Part of a small language model's weights: 3.37M parameters, a variant of Muon for these matrices.
Each number is 128 + 24 x the weight over its row's rms, rounded and kept within 0 to 255. Layers, rows and columns count from 0. The size above them is the row's rms in percent of the matrix's.

# layer 4 attention key, 128x96, rms 0.0615, rows 117-127, columns 0-95
size [ 94 107 107  99 102 117 105  97 104 101 118]
[[144 102 149 158  87 150 116  68 108 156  84 117 146 123 172 154 144 143 107 118 153 105 104 100  96 104 110 135 124 103 104 123 104 102 142 157 129 140 149 113 165 161 146 130 143 134 117 121 139 152 120  78 175 154 145 150 150 148 135 142 125 133 108 131 158  99 103 141  72 124  77 121 138 144 103 156 135 120 130 130 146 134 167 142 114 106 108  88 141  96 145 136 157 130 141  85]
 [142 113 148 159 106 136 163 117  90 100 147 147 134 135 107 165 133 111 130 114 130 139  83 122 164 137 151 173 149 119 116 120 134 166 154 129  57 101 117  79 125 144 146 121 156 118 110 146 112 120  97 111  88 132  95 147 157 117 115 130  97 137 139 139 139 145 116 148 113 145 118 127 131 116  78 100 130  93 130  85 139 176 102 146 154 138 105 110  57 134 115 124 137 148 146 103]
 [120 189 102 146 124 137 128 172 148 151 107 103 100 131 112 124  92 112 127  88 106 163 106 118  77 159 126 118 105 120 151 118 171 172 167 104 122 138  94 129 105 175 151  77 135 134 143 160 132  99 156 170 171 144 113 134 134 101 111 145 113  91 152 132 106 119 115 156 107 109 142 119 136 103  99 100 143 123 158 100 133 129 129 116 100 116 137 164 142 114 157 142 124 150 141 120]
 [119 117 124 105 105 107 111  92 113 149 147 115 124 136  69  77  86 152 120 154 121 131  87 113 165 133 119 131 151 169 117 104  88 116 125 104 111 102 126 143 112 121 124 126 154 107  96 125 122 118 117 131 102 120 135 150 123 123 156 126 128  87 138 143 121 195 149  90 137 141 141 173 144  98 109 142 148 116  97 114 100 121 101 177 144 108 117 154  87 108  72 127 108 121 161 110]
 [ 54 118 131 142 117 131 103 122 130 106 128 144  94 105 120 108 156 147 122 160 122  91 107 136 104 131 131 106 147  98 132 112 120 129 107 115  65 118  91 103 114 157 131 133 182 131 145  87 157 161  79 106 186 145 132 157 126 125 109  97 125  89 104 119 128 122 137 132 122 158 161 148 125 114 140 125 141 142 125 141 142 130 119 139 141 104 146 104 183 123 112 116  74 117 103  95]
 [124  89 161 132 132 144 142 160 152 130 134 119 122 147 164 166 102  78 143 147 149 133 131  98 110 139 125 128 130 154 126 137 152  91 132 104 147  88 135 131 175 137  98  71 103 110  93  96 137 103  85 175 124 117 106 134 121 174  98 141 162 135 141 118 134  83 153 112 104 156 166 130  75 132 150 170 122 132 112 137 116 129 106  94 124  91 116 100 129 108 120 130 143 147 115 113]
 [103 122 156  76 118 172 138 165 146 118 153 151 127 116 104 179 134 110 120 175 103 143 116 137 121 143 149 130 103 103 133 114 130 124 138 131  83  79 121  89 136 162 129 142 126 144 121  95 136 159 101 110 126 123 106 108 175 110 131 138 146 118 128 170 143 110 139  95 152 174 141  81  79 187 150 141 127 140 114 117 128 139 118 128 114 112 118  80 147 118 146 165 131 138 138  98]
 [105 109 143  90 119 134 141 130 118 136 158 174 129  81  87 115 125  83 154 124 139 148 154  94 121 130 124 119 105 170 140 154 125 107 105 124 142 146 125 118 126 149 118 106 104 127 163  87 117 149  82 107 171  81 146 120 142 151 168 125 116 139 136 127 103 144  88 103 120 184  85 105 113 173 150  88 127 119 157 109 110 136 126 100 143 144 128 112 162 121 102 149  92 132 120 104]
 [107 136 150 103 120 111 126 165  87 129 167 124 147  96 119  92 117 124 127 166 160 139 126  57 113 132 122 115 123  95 142 144 116 113 114 134 102 143 159 109 147 111 158  95  87 116 145 168 132 125  93 130 163 107 105 137 103 159 149 136 139 105 112 103 116 158 149 128 131 141 148  93 110  98 140 180 110 126 101 143 141 154 136 129 175 117 122 149 153 170 126 126 180  88 140 102]
 [111 117 116 172 118  93 136 136 151 104 108 154 123 129 146 146 164 110 136 140 170 114 120 134 109 107 139 128 127 158 132 145  87 149 108 172 113  77 117 103 167 132  82 121 100 108 128 133 149 109 123 136 131 114 167 122 115 145 102 100 152 122 166 108  80 115 130 147  59 110 137 113 112 167 146 146 141 104 108 174 102 116 128  99 152  90 121 145 104 125  82 141 162 138 137 147]
 [130  97 148 147 118  94 120 187 154 154 175 126 122  98 116 130  91 139 102 135 128 147 124 113 118 118 162 111 105 147  92 139 109 168 178 143 115 149 139 105 121 148 163 122  95 169 141 121 140 112 155 140 105 132  79 148 156 156 141 157 114 140 138 123  88 129 138 115 115 145 154  90 130 121 129 136 147  65 147  71 115 177 104 128 139 153 110 142 158 147 126 107 134 130 114 136]]
# layer 4 attention query, 128x96, rms 0.0611, rows 118-127, columns 0-95
size [105 100  99  94 107 112 111 108  98 115]
[[144 105 145  77  97 116 143 107  90  93 105 146 126 133 137 158 113 135 132 127 146 158 171  86 129 140 115 117 103 124 115 120 188 138 101 156 137 173 160 119 152 154 137 111 130 127 176 121 150 103  99  81 115 126  89 126 138 132 118  90  97 101 108 110 132 136 152 154 148 112 133 127  84 137 105 138 113 120 123 121 104  70 145 121 132 180 102 133 130 123 140 166 138 134 174 132]
 [190 172 127 132 125 151 155 122 154 108 111  97 143 165 139  79 108 104 103 130 128 160 123 133 138 135 172 157 141 156 149 103 106 139 108 113 104 168 118 121 108 126 122 151 117 130 111  75 131 147 133 136 153 116 136 107 126 140 116 102 114 121  87 160 116 122 133 105 109 116 124  97  91  62 123 135 135  47 167 115 136 103 107 144  99 134 137 154 131 136 142 125 145 114 147 139]
 [144 121 127 103 138 137 121 124 122 135  89  94 113 149 112 166  95 126 113 112 153 165 129  81 124 168  89 109 135 123 119 171 153 131 133 121 156 119 144 123 129 150  98  83 136 124 144 163 136 138 188 123 109 158 141 156 128 101 131 121 107 119 159 128  92 122 116 119 141 172 123 155 133 157 143 140 102 160 104  93 144 135 169 108 124 102 165 136 140 136  53 161 141 138 171 127]
 [111 128  64 125 176 119 150 130 167 121 157  95 105 110 148 150 155 138 100 119 146 154 104  97 101 141 102 101 112  63 125  81 117 136  90 142 110 120 144 148  99 151 115  98 116 128 141 131 129 127 131 125  98 161 137 131 136 101 136  67 132 130 131  98 124 159 117 181 122 137 142 120  96 102 118 143 133 135 134 116 169 142 113 117  86  95 165 141 136 119 123 182 128 127 117 122]
 [ 75 176 142 135 127  97 125 101  98 168 147 126 115 112 121 152 136 101 112 125 143 136  66 124  95 161 125 141 136 153 101 127 123 121 147  88  73  89 159 159 150 120 121 142 132 122 113 121 170 118 152 126 177  89 112 155 125 149 117 147 146 127  93 140 118 143 140 116 115 135 121 145  95 161 110 104 127 142 163 128 123 160  88 152 131 108 119 101 144 123 147 104 154 150 135  72]
 [133 156  98 110 134 109 140  98 121 131 139 186 150 146 123 161 169 111  87 139 156 114 117 130 107 110 135  95 133 108 140 102 125 117 150 108 106 104 118 157 141 166 134 101 118 157 144 104 108 150 115 107 109 124 121 164 163 125 121 137 192  83  88 110 130 159  91 166 147 147 120 134  97 163 136 121 127 150 157 124 166 168  93 132 104 100 128 100 131 126 122 151  80 107 149 139]
 [124 130 139 164 139 117 134 104  71 172 140 136 106 146 143 137 126 150 137 121 116 103 128 113 115  96 129 113 130 111 101 127 109 116 117 107 130 110 141 149 113 108 130  85 125 110 140 133 101  85  96 109 109  95 111 150 154 127  79 134 175 144 120 117 138 179 109 162 126 173 151 117 176 148  76 129 146 183 105  94 161 130 135 135 131 102 134 100  85 133 124 174 128 102 109 151]
 [140 108 138 134 140  87 110 120  95 120 106 133 119 122 129 116 115 114 128 140 122 157 131 117  85 133 128  80 140  74 126 104  88 112 125 132 114  63  86 105 149 115  78 130 112 116  93 152  97  75 133  65 110 124 101 116 145 127 114 141 116 143 121 112 148 140 146 117 137 149 133 124 133 123 127 113 139 102 137 120 164 127  76 106 131  88 116 118 179 179 112 102 154 137 102 140]
 [ 85 101 161 194 138 123 113 125 129 125 110 151 115 108 141 126  92 122 133  96 126 132 127 140 112 124 136  75 123 171 118 111 123 116 117 126 119 140  69 114 115 104 162 115 149 137 145 121 147 119 115 144 159 139  88  96 138 141 109 139 103 162 160 148 151 111 158 157  80 147 155 145 110 141 146 162 188 152 128 122 129 132 117  91 127 119 129 137  99  82 104 123 172 127 169 146]
 [110 108 139 157 103 116 127 112 163 125 110 124 125 152 110 193  99 144 133 104 162 140  98 126 107 134 146 147  97 109  78 103  87 150 119 167 105 102  91 118 154  79 162 153 107 151 124 120 145  74 143 123 144 151  96 138 139 145  96 157 157 131 121 138 108 112 126 167 115 121 131  68 158 138 129 132 127 129 135 152  61 124 104 115 129 107 141 141 147 110 110 132 125 152 139 114]]
# layer 4 attention value, 128x96, rms 0.0614, rows 64-69, columns 0-95
size [ 85  86  93  89 102  91]
[[151 130 107 138 139 158 110  83 129 143  91 113 143 172  83 151 135 169  96 124 108 130 167 147 121 160 142  90 193 107  92 115 130 127 157 136 118 120 125 138 141 122 139 165 135 117 167 110  95 111 102 130  93 137 107 143 132 139 145 129 132 141 201 133 164 129 123 131 141 115 112 157  85 108 135 155  81 133 159 158 120  97 110 132 147 120 142 130 132 108 121 120 121 105 132  77]
 [158 120  79 119 133 123 119 105 136 107 132 124 115 104 105 156 117 102 155 108 138 131 161 136  95 134 137 144 107 121 112 135 117 148  60 121 154 113 151 128 161 130 115 136 130 175 104 158  97  96 147 173 132 134 141  98 179 120 157 116 156 130 140 139 174 111 149 141 150 101 102 142 132 147  88  97 125 156 211 141 105 130 148 105 132 103 148 129 160 145 124 124 139 163 136 144]
 [112 124 172 141 126 152 145 136 144 141 151 102 153 134 103 118 155 157 131 116 120 147 148 128 125 104  98 109 124 149 151 103 145  88 125 130 176 166 101  80  96 164 112 114 111 112 144 115 114 171  94 141 112 114 128 165 104 122 111 143  78 148  96 140 137 100 153 156 135 132 113 170 149 168  94  91 108  99 138  73 140 127 119 122 149 109 176 111 155 131 143  97 128 125  93 124]
 [145  70 122  99 163 145 174 110 103 128 130  76 132 117 127 140 138 136 144  94 145 121 158  90 155 167 145 169 157  86 102 146 140 111  96  86 100 150 150 128 129 166  98 127 136 118 172 155 136 151 157 137 144 150 135 154 125 130 118 144 120  86 106 132 142 129 128 126 141  95 113 104 131 111 135 111 128 143 151 115 124 160 160 161 110 131 113 160 187 122 153 100 106 128 162 139]
 [108 139 159 126 143 121 180 133 117 169 127 109 125  95 106 134 139 116  94 138 125 127 110 161 134 119 116 129 145 136 116 105 101 131 128  63 120 128  98 119 120 168  90 135 164 136  89 159 121 166 156  88 157  98 104 150 106 123 109 103 164 165 105 135 136 112  92 133 191 164 123 108 127 137  95 143 112 145 128 127 133 101 152 134 113 147 122  90 125 181 146 114 116 101 133  92]
 [130 146 109 105 194 114 162 129 126 121 156 134 136 113 118 132 109 138 153 119 140 141 142  85 133 167 136 155 100  74 126 151 130 111 135 122 120 142  94 125 136 121 127  92 142 144  76 138 161 111 169 112 146 163 101 165 126 125 101 121 121  83 123 149 130 132 114 137 103 152  82 113 117  60 111 138 153 136  97 191 145 134 139 102  84 117 137 119 151 131 142 142 113 147 132  98]]
# layer 4 attention output (transposed), 128x96, rms 0.0761, rows 64-69, columns 0-95
size [ 94  97 101  95 106  99]
[[138 138 113 129 135 113 112 138 160 116 178 126 123 116 148 165 112 117 135 142 145 111 158 116 119 162 177 148 115 155 150  89 165 132  95 106 142 156 153 123 148 128 144 165 145 159 173 162 144 135  97 115 111 127 133 186 131 156 132 139 109  76 121 145 122 105 142 117 127 133 151 120 149 133 102 165 146 130 186 143  97 121 159 193 136 117 138 136 155 100 106 123 107 113 152 161]
 [120 121 160 117 109 123 109 109 150 103 162 128 165 125 151 105 133 108 118 160 100  98 143 130 146 159 139 145 148  45 109 135 135 141 134 117 105 139  88 123 137 144 134  97 130 172 138 129 128 135  99  96 103 102 103 153 132  99 123 116 104 106 155 127  91 137 157 140 153 166 163 126 100 132 162 164 170 110 113 157 118 137  76 141 110 114 127  96 152 170 155 140 113 116 164 150]
 [134  92 101 143 169  93 172 135 141 118 144 121  81 193 110 131 169 138 114 109 117 147 116 161 156 142 163 134 135 142 131 162 109 127 150 153 117  67 156 128 111 141  77 141 140  95  96 133  92 127 126 122 157 125 122 103 157 119 154  84  87 136 132 119 138 157 130 134 105 150 117  91 148 154 113 152 124 121 164 107 146 132 136 120  76 153 101 139 116 130 135 113 139 143 132 102]
 [133 132  98 144 127 149 155 126 123  98 105 132 145 121 174 139 173 166 142 103  99 136 129 107 130 119  86 159 127 141 137  92 145 134 116 112 120  83 117 109 138 120  77 122 149  88 157 120 132 113 134 166 104 139 141 145 122 108 138 120 137 181 169 125 150 111 144 138 126 113 105 130 122 137 104 117 163 122 154 103  96 132  64 100 157 159 139 102  81 108 101 178 127 110 170 143]
 [177 162 143 109  99 133 122 145 137 142 139 137 116 142 113 105 105 153 116 106 139 178 110 100 162 173 130 121  94 155 157 180 166 117 154 131 133 110 104 118  80 110 105 153 118  74 144 102 129 129 129 143 128 137 125 120 123 145 121 136 162  99 144 139 141 110 166  97 129  95 138 142  91  96 118  64  90 127 156 121 134  97 114 104 103 148 163 101 125 132 104 143 134 151 151 141]
 [136 132 153 117 119 144 139 138 151 152  93 147 131 116 139 135 126 162 129 130 109 182 157  91 171 144 107 142 138  90 161 113 162 110 121 132 101 142 127 111 118 114 131 140 144 167 115 137  97 147 107 160 116  85 135 109 121  79 132 142 140 156  98 176 135 133 131 146 143 165 180 114 155 143  89 152 112 164  84 128 147  77 113 122 110 185  90 150 134 139 115 141 139 148 131 145]]